From a checkpoint of a small transformer trained on Wikipedia.
Size: width 640, MLP 2560 GELU, 64.8M parameters.
Architecture: tied embeddings, attention and MLP in parallel.
Each number is 50 + 12 x the weight over its row's rms, rounded and kept within 0 to 99. Layers, rows and columns count from 0. The size before them is the row's rms in percent of the matrix's.

# layer 9 attention output (transposed), 640x640, rms 0.0936, rows 37-46,101-109,165-173,229-237,293-301,357-365,421-429,485-493,549-557,613-621, columns 192-223
099:43 80 58 45 57 52 40 40 53 17 31 43 40 64 58 43 57 61 51 32 60 56 67 40 52 51 63 79 47 44 36 56
089:53 54 52 65 48 41 40 61 43 57 63 54 63 48 41 63 33 37 67 52 35 59 41 52 49 46 58 46 48 45 46 55
092:50 64 54 53 61 54 51 63 63 66 56 43 50 28 41 31 41 41 58 38 55 74 39 53 53 52 64 70 15 28 59 53
094:42 48 69 64 49 55 71 56 69 50 63 30 49 74 65 38 45 53 82 45 55 71 58 58 35 45 44 35 44 50 47 78
098:50 53 61 46 31 36 42 44 46 57 28 51 53 60 55 43 48 34 54 45 54 67 45 50 51 61 43 67 49 47 49 61
089:43 71 40 68 43 45 38 61 59 66 52 51 53 64 25 47 53 53 38 52 36 35 41 56 38 33 46 38 50 57 45 30
090:52 74 53 63 63 36 72 56 64 28 61 61 54 47 48 45 32 24 58 25 71 65 48 26 45 36 41 41 59 42 47 66
097:44 41 46 42 35 44 69 22 41 43 44 53 60 60 56 55 65 39 47 52 58 50 52 38 30 42 36 66 62 66 59 47
096:45 33 48 36 38 56 35 39 44 62 54 56 47 47 37 49 76 37 54 42 53 56 40 35 26 32 47 41 42 50 39 43
086:55 53 53 58 48 55 61 63 73 42 62 33 23 71 45 63 58 51 70 55 46 45 45 69 59 43 43 39 57 68 61 24
099:62 40 52 52 53 54 53 47 34 62 61 50 62 22 24 62 46 40 60 46 68 64 40 55 29 56 57 73 54 47 63 50
115:59 65 41 55 56 68 49 50 51 74 40 44 37 62 41 52 57 51 56 71 66 58 53 53 59 39 48 70 56 60 44 43
106:57 71 57 55 38 54 36 41 39 40 34 76 63 50 59 38 51 36 15 43 46 61 40 45 31 26 27 38 41 52 41 35
095:54 54 48 60 58 32 45 58 42 44 61 47 49 33 34 41 44 58 62 53 58 47 56 37 46 57 58 45 56 40 23 51
101:54 41 34 47 41 46 56 64 31 66 29 54 38 52 50 33 68 62 63 54 55 39 58 52 70 36 60 46 37 63 28 47
090:66 19 57 72 37 55 64 49 48 68 50 57 54 63 46 22 43 64 65 50 36 56 64 53 49 48 42 55 37 69 35 66
104:60 46 50 51 58 53 50 59 40 59 44 43 63 39 45 49 66 45 24 64 26 53 55 61 53 46 33 55 36 68 48 80
096:51 33 55 55 56 74 39 75 50 60 55 21 37 55 31 26 31 52 46 55 49 32 37 55 47 38 50 63 60 61 71 71
101:70 43 55 72 62 52 50 58 62 50 55 44 68 51 29 52 45 50 54 46 52 37 49 43 46 49 56 57 66 61 49 49
124:58 49 53 51 42 47 71 54 37 47 67 54 49 37 41 48 45 59 54 53 52 52 56 70 57 56 60 56 53 60 64 58
108:51 47 41 58 41 34 45 54 42 62 53 21 47 47 48 51 48 58 47 67 32 53 43 30 47 46 56 85 46 49 44 56
107:61 29 47 46 24 35 74 60 41 50 52 55 48 54 86 53 64 42 61 68 60 65 52 54 53 48 50 64 58 36 54 67
118:53 47 49 57 31 53 41 43 34 59 75 69 62 60 42 60 46 58 43 42 55 61 35 45 50 69 76 35 40 43 55 53
115:56 66 47 41 53 70 51 58 64 45 65 34 68 58 59 51 43 81 49 36 53 53 47 59 66 49 44 18 64 41 53 57
103:40 13 70 69 68 37 31 45 28 63 55 64 63 47 50 46 56 50 65 42 40 54 56 67 43 46 39 62 43 52 57 59
116:69 54 36 31 54 53 59 49 25 41 42 35 50 37 41 40 85 52 26 60 44 67 19 58 54 57 61 57 53 54 39 62
110:52 41 61 52 54 43 47 44 23 56 47 58 47 73 73 80 55 49 47 52 40 39 43 48 44 45 64 32 48 47 56 62
114:53 55 44 42 58 42 53 45 60 79 63 48 57 42 56 56 46 54 46 40 57 60 66 73 48 52 42 60 54 59 52 50
105:52 40 66 62 55 47 33 36 53 39 53 54 30 47 65 54 45 41 66 53 52 23 52 38 58 53 50 57 57 61 39 42
108:70 41 48 56 45 22 63 56 68 54 30 60 48 28 56 50 49 53 61 38 55 46 62 46 34 52 55 36 33 67 66 55
111:51 59 18 66 44 49 29 32 40 44 62 50 40 52 37 61 76 55 62 58 52 33 64 64 64 39 58 45 60 15 53 62
107:74 49 45 51 56 29 46 57 43 69 31 76 45 46 57 57 45 52 52 16 52 45 35 53 68 55 47 53 50 66 43 36
110:25 52 43 56 53 57 60 44 52 44 43 62 52 45 47 10 23 59 50 59 55 34 71 42 59 32 40 37 37 46 24 55
119:50 63 69 52 63 73 31 44 44 25 42 44 55 45 65 50 51 57 68 53 48 68 54 28 61 53 57 40 31 45 51 54
108:60 41 46 44 50 69 47 41 58 69 41 38 26 65 64 23 61 54 31 54 34 31 69 32 61 37 55 80 39 66 46 29
114:64 52 36 37 50 25 40 53 42 52 53 50 60 54 51 39 46 62 53 53 46 53 60 61 66 50 66 52 34 47 47 74
107:45 76 46 40 48 50 69 54 65 19 49 42 57 69 67 45 43 60 51 40 72 44 51 72 47 53 72 29 44 48 42 46
103:70 29 69 22 43 44 56 54 43 51 70 70 43 46 43 33 43 54 53 43 46 51 34 54 46 26 68 46 65 57 63 46
092:53 57 48 51 43 55 55 55 67 51 44 57 39 34 55 66 49 68 54 42 72 60 45 53 38 35 56 23 47 51 36 25
094:42 47 39 44 47 63 64 43 31 48 40 45 59 70 57 58 65 46 46 43 59 30 57 53 50 37 58 38 68 62 40 42
099:59 39 51 42 66 64 58 54 50 33 34 48 33 34 34 39 61 79 35 29 44 44 59 47 57 53 32 45 81 45 47 51
097:52 43 70 63 61 50 62 60 75 45 62 45 57 59 45 46 52 44 48 34 61 55 37 63 65 41 44 39 37 57 44 36
091:55 55 47 36 62 54 57 60 41 36 44 46 53 59 44 53 37 29 51 51 49 42 48 24 60 52 42 71 51 52 66 48
098:48 46 43 29 46 65 41 46 56 48 60 51 46 52 50 45 69 39 61 37 39 38 68 42 46 45 55 50 62 50 61 47
091:65 37 63 41 68 31 71 26 52 39 42 51 43 42 44 68 40 52 44 39 77 74 44 39 55 65 51 67 54 61 53 65
101:64 56 60 53 57 30 43 36 43 43 42 56 55 57 53 54 55 46 40 47 37 43 60 59 73 31 51 71 65 53 69 44
102:40 46 42 56 47 55 37 42 41 56 32 48 52 47 52 55 70 56 44 30 49 61 60 49 57 59 42 38 43 44 34 39
098:37 58 55 44 58 46 46 31 49 25 71 57 47 54 43 37 49 57 53 46 45 47 41 46 49 35 45 57 76 62 68 53
098:23 55 71 54 65 69 45 73 62 55 74 49 31 41 41 45 46 68 52 39 53 44 51 53 43 41 48 41 47 66 46 39
094:39 43 49 56 33 55 69 44 52 54 45 46 58 25 44 44 49 32 49 53 41 31 37 61 42 80 43 40 47 67 69 49
110:51 32 47 50 48 41 47 62 48 58 51 60 56 49 54 74 39 43 33 67 40 65 49 48 35 58 43 62 66 30 78 38
107:40 82 41 45 41 34 52 54 65 52 64 45 41 56 45 50 59 61 28 54 65 44 50 44 58 50 52 33 78 39 51 88
094:44 40 69 55 50 32 60 73 66 30 63 56 43 46 74 51 52 69 53 51 57 39 47 53 36 61 52 36 46 58 67 42
098:21 41 58 57 42 65 46 43 60 68 42 56 60 45 42 61 50 56 71 63 70 38 52 54 59 75 17 32 54 35 29 50
101:34 71 32 59 54 66 44 46 71 41 42 51 32 42 50 29 26 50 46 49 34 58 47 43 33 69 48 56 55 46 54 58
096:36 63 52 33 48 30 68 64 61 50 62 53 57 79 58 59 36 65 31 49 40 63 37 49 68 42 55 60 74 40 54 51
094:34 53 48 55 65 53 30 33 57 51 46 50 38 49 53 47 47 50 62 55 53 62 60 40 38 56 60 42 41 52 35 54
089:45 61 65 45 36 38 54 48 59 68 57 52 78 64 35 46 42 57 67 68 27 55 49 40 63 61 46 48 41 55 49 86
089:71 48 56 43 46 46 49 54 84 47 59 54 54 44 57 43 77 43 43 42 49 48 43 53 69 41 09 50 56 71 64 39
096:46 72 60 54 42 29 32 24 70 52 25 42 63 31 44 65 59 47 51 46 71 47 44 60 46 59 56 23 54 52 60 57
096:49 58 64 32 37 61 58 39 69 59 67 49 36 55 51 61 32 41 66 71 47 28 38 56 49 63 49 44 61 37 31 39
096:53 49 34 42 29 67 45 38 32 59 40 62 52 44 47 47 46 77 72 49 56 47 50 76 37 59 53 68 56 36 52 35
097:53 46 50 56 57 47 49 55 43 68 40 47 36 35 55 54 52 60 59 38 33 39 40 71 52 56 58 62 34 27 65 16
093:59 54 54 57 42 66 39 57 48 45 45 64 43 24 59 59 34 43 64 29 55 59 49 42 42 37 60 70 32 63 49 49
093:45 34 46 61 41 64 39 64 61 41 53 37 62 59 54 25 55 47 63 57 25 38 51 48 40 55 44 20 29 55 36 49
088:46 37 70 44 53 55 45 73 55 65 44 46 44 54 46 73 50 68 30 47 62 49 33 55 33 65 43 33 53 42 64 32
101:49 58 66 48 50 49 57 59 72 72 38 44 44 49 51 50 46 57 48 46 34 53 47 54 62 69 59 41 57 63 42 42
096:61 48 54 43 63 41 44 61 57 62 40 57 50 53 74 54 77 62 54 70 53 64 52 47 45 43 45 57 58 52 71 63
088:73 55 54 62 20 55 49 47 52 62 63 46 55 68 59 73 69 57 55 54 43 40 50 34 21 46 63 55 34 65 47 58
091:55 47 52 48 66 49 48 54 36 37 52 65 44 45 55 41 55 54 60 30 36 59 42 48 48 52 45 49 61 66 46 50
093:31 46 55 33 40 29 52 56 54 74 50 48 49 44 50 40 40 51 42 37 39 55 42 40 45 68 37 53 81 32 39 34
093:47 48 26 20 40 51 54 29 46 62 63 57 62 50 45 37 52 31 60 63 31 46 53 35 49 54 59 74 46 60 48 46
095:39 52 55 58 18 30 40 43 54 45 50 42 46 63 68 55 36 39 59 63 48 46 35 53 64 53 56 45 49 30 47 62
093:46 66 25 58 42 39 52 52 56 61 46 40 51 71 52 53 53 52 48 49 38 42 40 40 47 61 48 41 44 49 53 72
091:45 46 44 44 39 64 51 39 72 37 58 51 58 77 48 42 51 50 39 61 51 45 68 39 50 53 57 59 26 40 61 46
089:45 29 32 49 54 35 47 14 50 44 73 40 35 46 47 42 45 40 52 54 65 43 28 41 39 49 67 37 64 55 51 26
093:54 36 33 53 62 46 38 60 53 45 52 31 56 70 43 49 60 39 43 61 37 43 70 67 47 27 49 55 45 62 25 54
094:53 36 68 59 60 47 40 58 59 58 66 47 28 68 35 23 53 43 71 57 39 35 46 43 16 38 58 54 66 65 58 55
088:60 51 66 32 46 24 54 46 54 53 74 44 62 58 34 62 56 42 52 29 65 36 74 59 60 52 54 55 50 51 57 36
097:27 60 57 59 59 57 54 53 34 47 40 68 34 58 42 47 40 48 53 61 52 59 59 38 55 41 29 45 66 48 54 70
089:67 58 64 51 66 30 36 66 36 50 57 50 57 66 37 56 43 37 66 48 69 54 70 60 44 27 44 42 51 40 43 56
100:47 40 51 43 52 39 66 29 40 56 67 54 61 77 58 47 62 55 39 65 49 35 55 27 45 66 64 60 43 74 54 53
101:66 57 51 48 53 56 42 51 43 56 63 28 47 35 47 47 42 43 43 59 55 37 49 59 37 26 47 63 35 48 51 45
112:67 27 57 48 54 20 53 44 43 54 48 36 54 43 43 38 57 43 49 58 50 46 54 67 63 61 44 49 45 44 53 61
098:46 30 61 53 25 52 56 66 48 25 43 41 50 56 56 80 48 38 48 44 72 58 60 49 64 40 45 58 46 47 43 45
098:40 49 61 22 34 23 63 42 35 37 25 38 54 39 45 51 40 48 61 52 54 45 39 41 78 68 57 56 62 35 55 49
102:46 40 41 46 59 50 39 45 34 34 49 46 68 32 38 37 53 50 45 46 64 49 61 50 56 53 60 46 29 65 35 49
100:43 46 53 46 76 58 57 61 51 62 36 48 50 42 65 39 45 47 45 61 49 52 42 49 39 57 58 52 42 49 61 48
100:52 35 59 69 41 52 38 59 38 39 54 35 59 62 44 67 48 39 45 67 58 62 32 31 78 38 45 39 40 55 50 46
098:56 44 42 37 45 49 53 62 47 50 67 48 48 60 43 37 45 63 41 39 46 85 60 57 31 69 52 58 45 60 46 55
095:61 44 64 59 59 48 75 69 60 68 58 21 62 63 46 59 52 60 40 39 63 39 66 54 70 40 39 39 56 44 49 61
# layer 9 attention value, 64x640, rms 0.083, rows 38-46, columns 192-223
108:66 57 61 63 37 66 38 43 50 53 57 56 45 28 47 33 54 35 47 39 69 38 71 48 47 64 55 39 47 46 36 59
105:48 50 36 52 57 30 34 42 43 45 51 59 43 62 58 31 63 74 27 50 62 44 57 38 42 58 41 60 50 44 25 59
096:16 53 37 53 47 59 48 62 42 47 46 41 53 60 38 44 31 43 53 48 53 35 36 53 56 40 44 63 63 47 48 32
104:47 50 40 32 73 41 62 59 31 52 48 55 41 44 61 47 48 70 42 64 43 43 47 72 50 52 51 44 17 49 25 53
092:45 49 69 52 55 62 85 43 60 58 57 56 41 37 50 51 63 77 69 46 60 56 77 11 52 44 64 39 40 54 49 38
100:49 48 49 51 49 57 54 33 76 56 61 47 50 57 37 69 46 31 51 37 46 58 72 69 54 60 69 53 40 58 51 55
093:93 54 42 54 32 46 52 49 63 49 57 46 27 31 54 32 61 46 46 53 49 64 44 56 56 60 68 44 49 46 47 46
098:47 49 71 43 49 46 66 47 30 43 56 62 49 58 38 52 47 51 43 69 50 52 60 44 51 60 37 28 49 58 58 57
106:35 44 50 31 51 52 59 42 69 45 54 52 58 47 41 58 49 57 40 51 69 58 12 45 77 62 38 67 42 51 44 57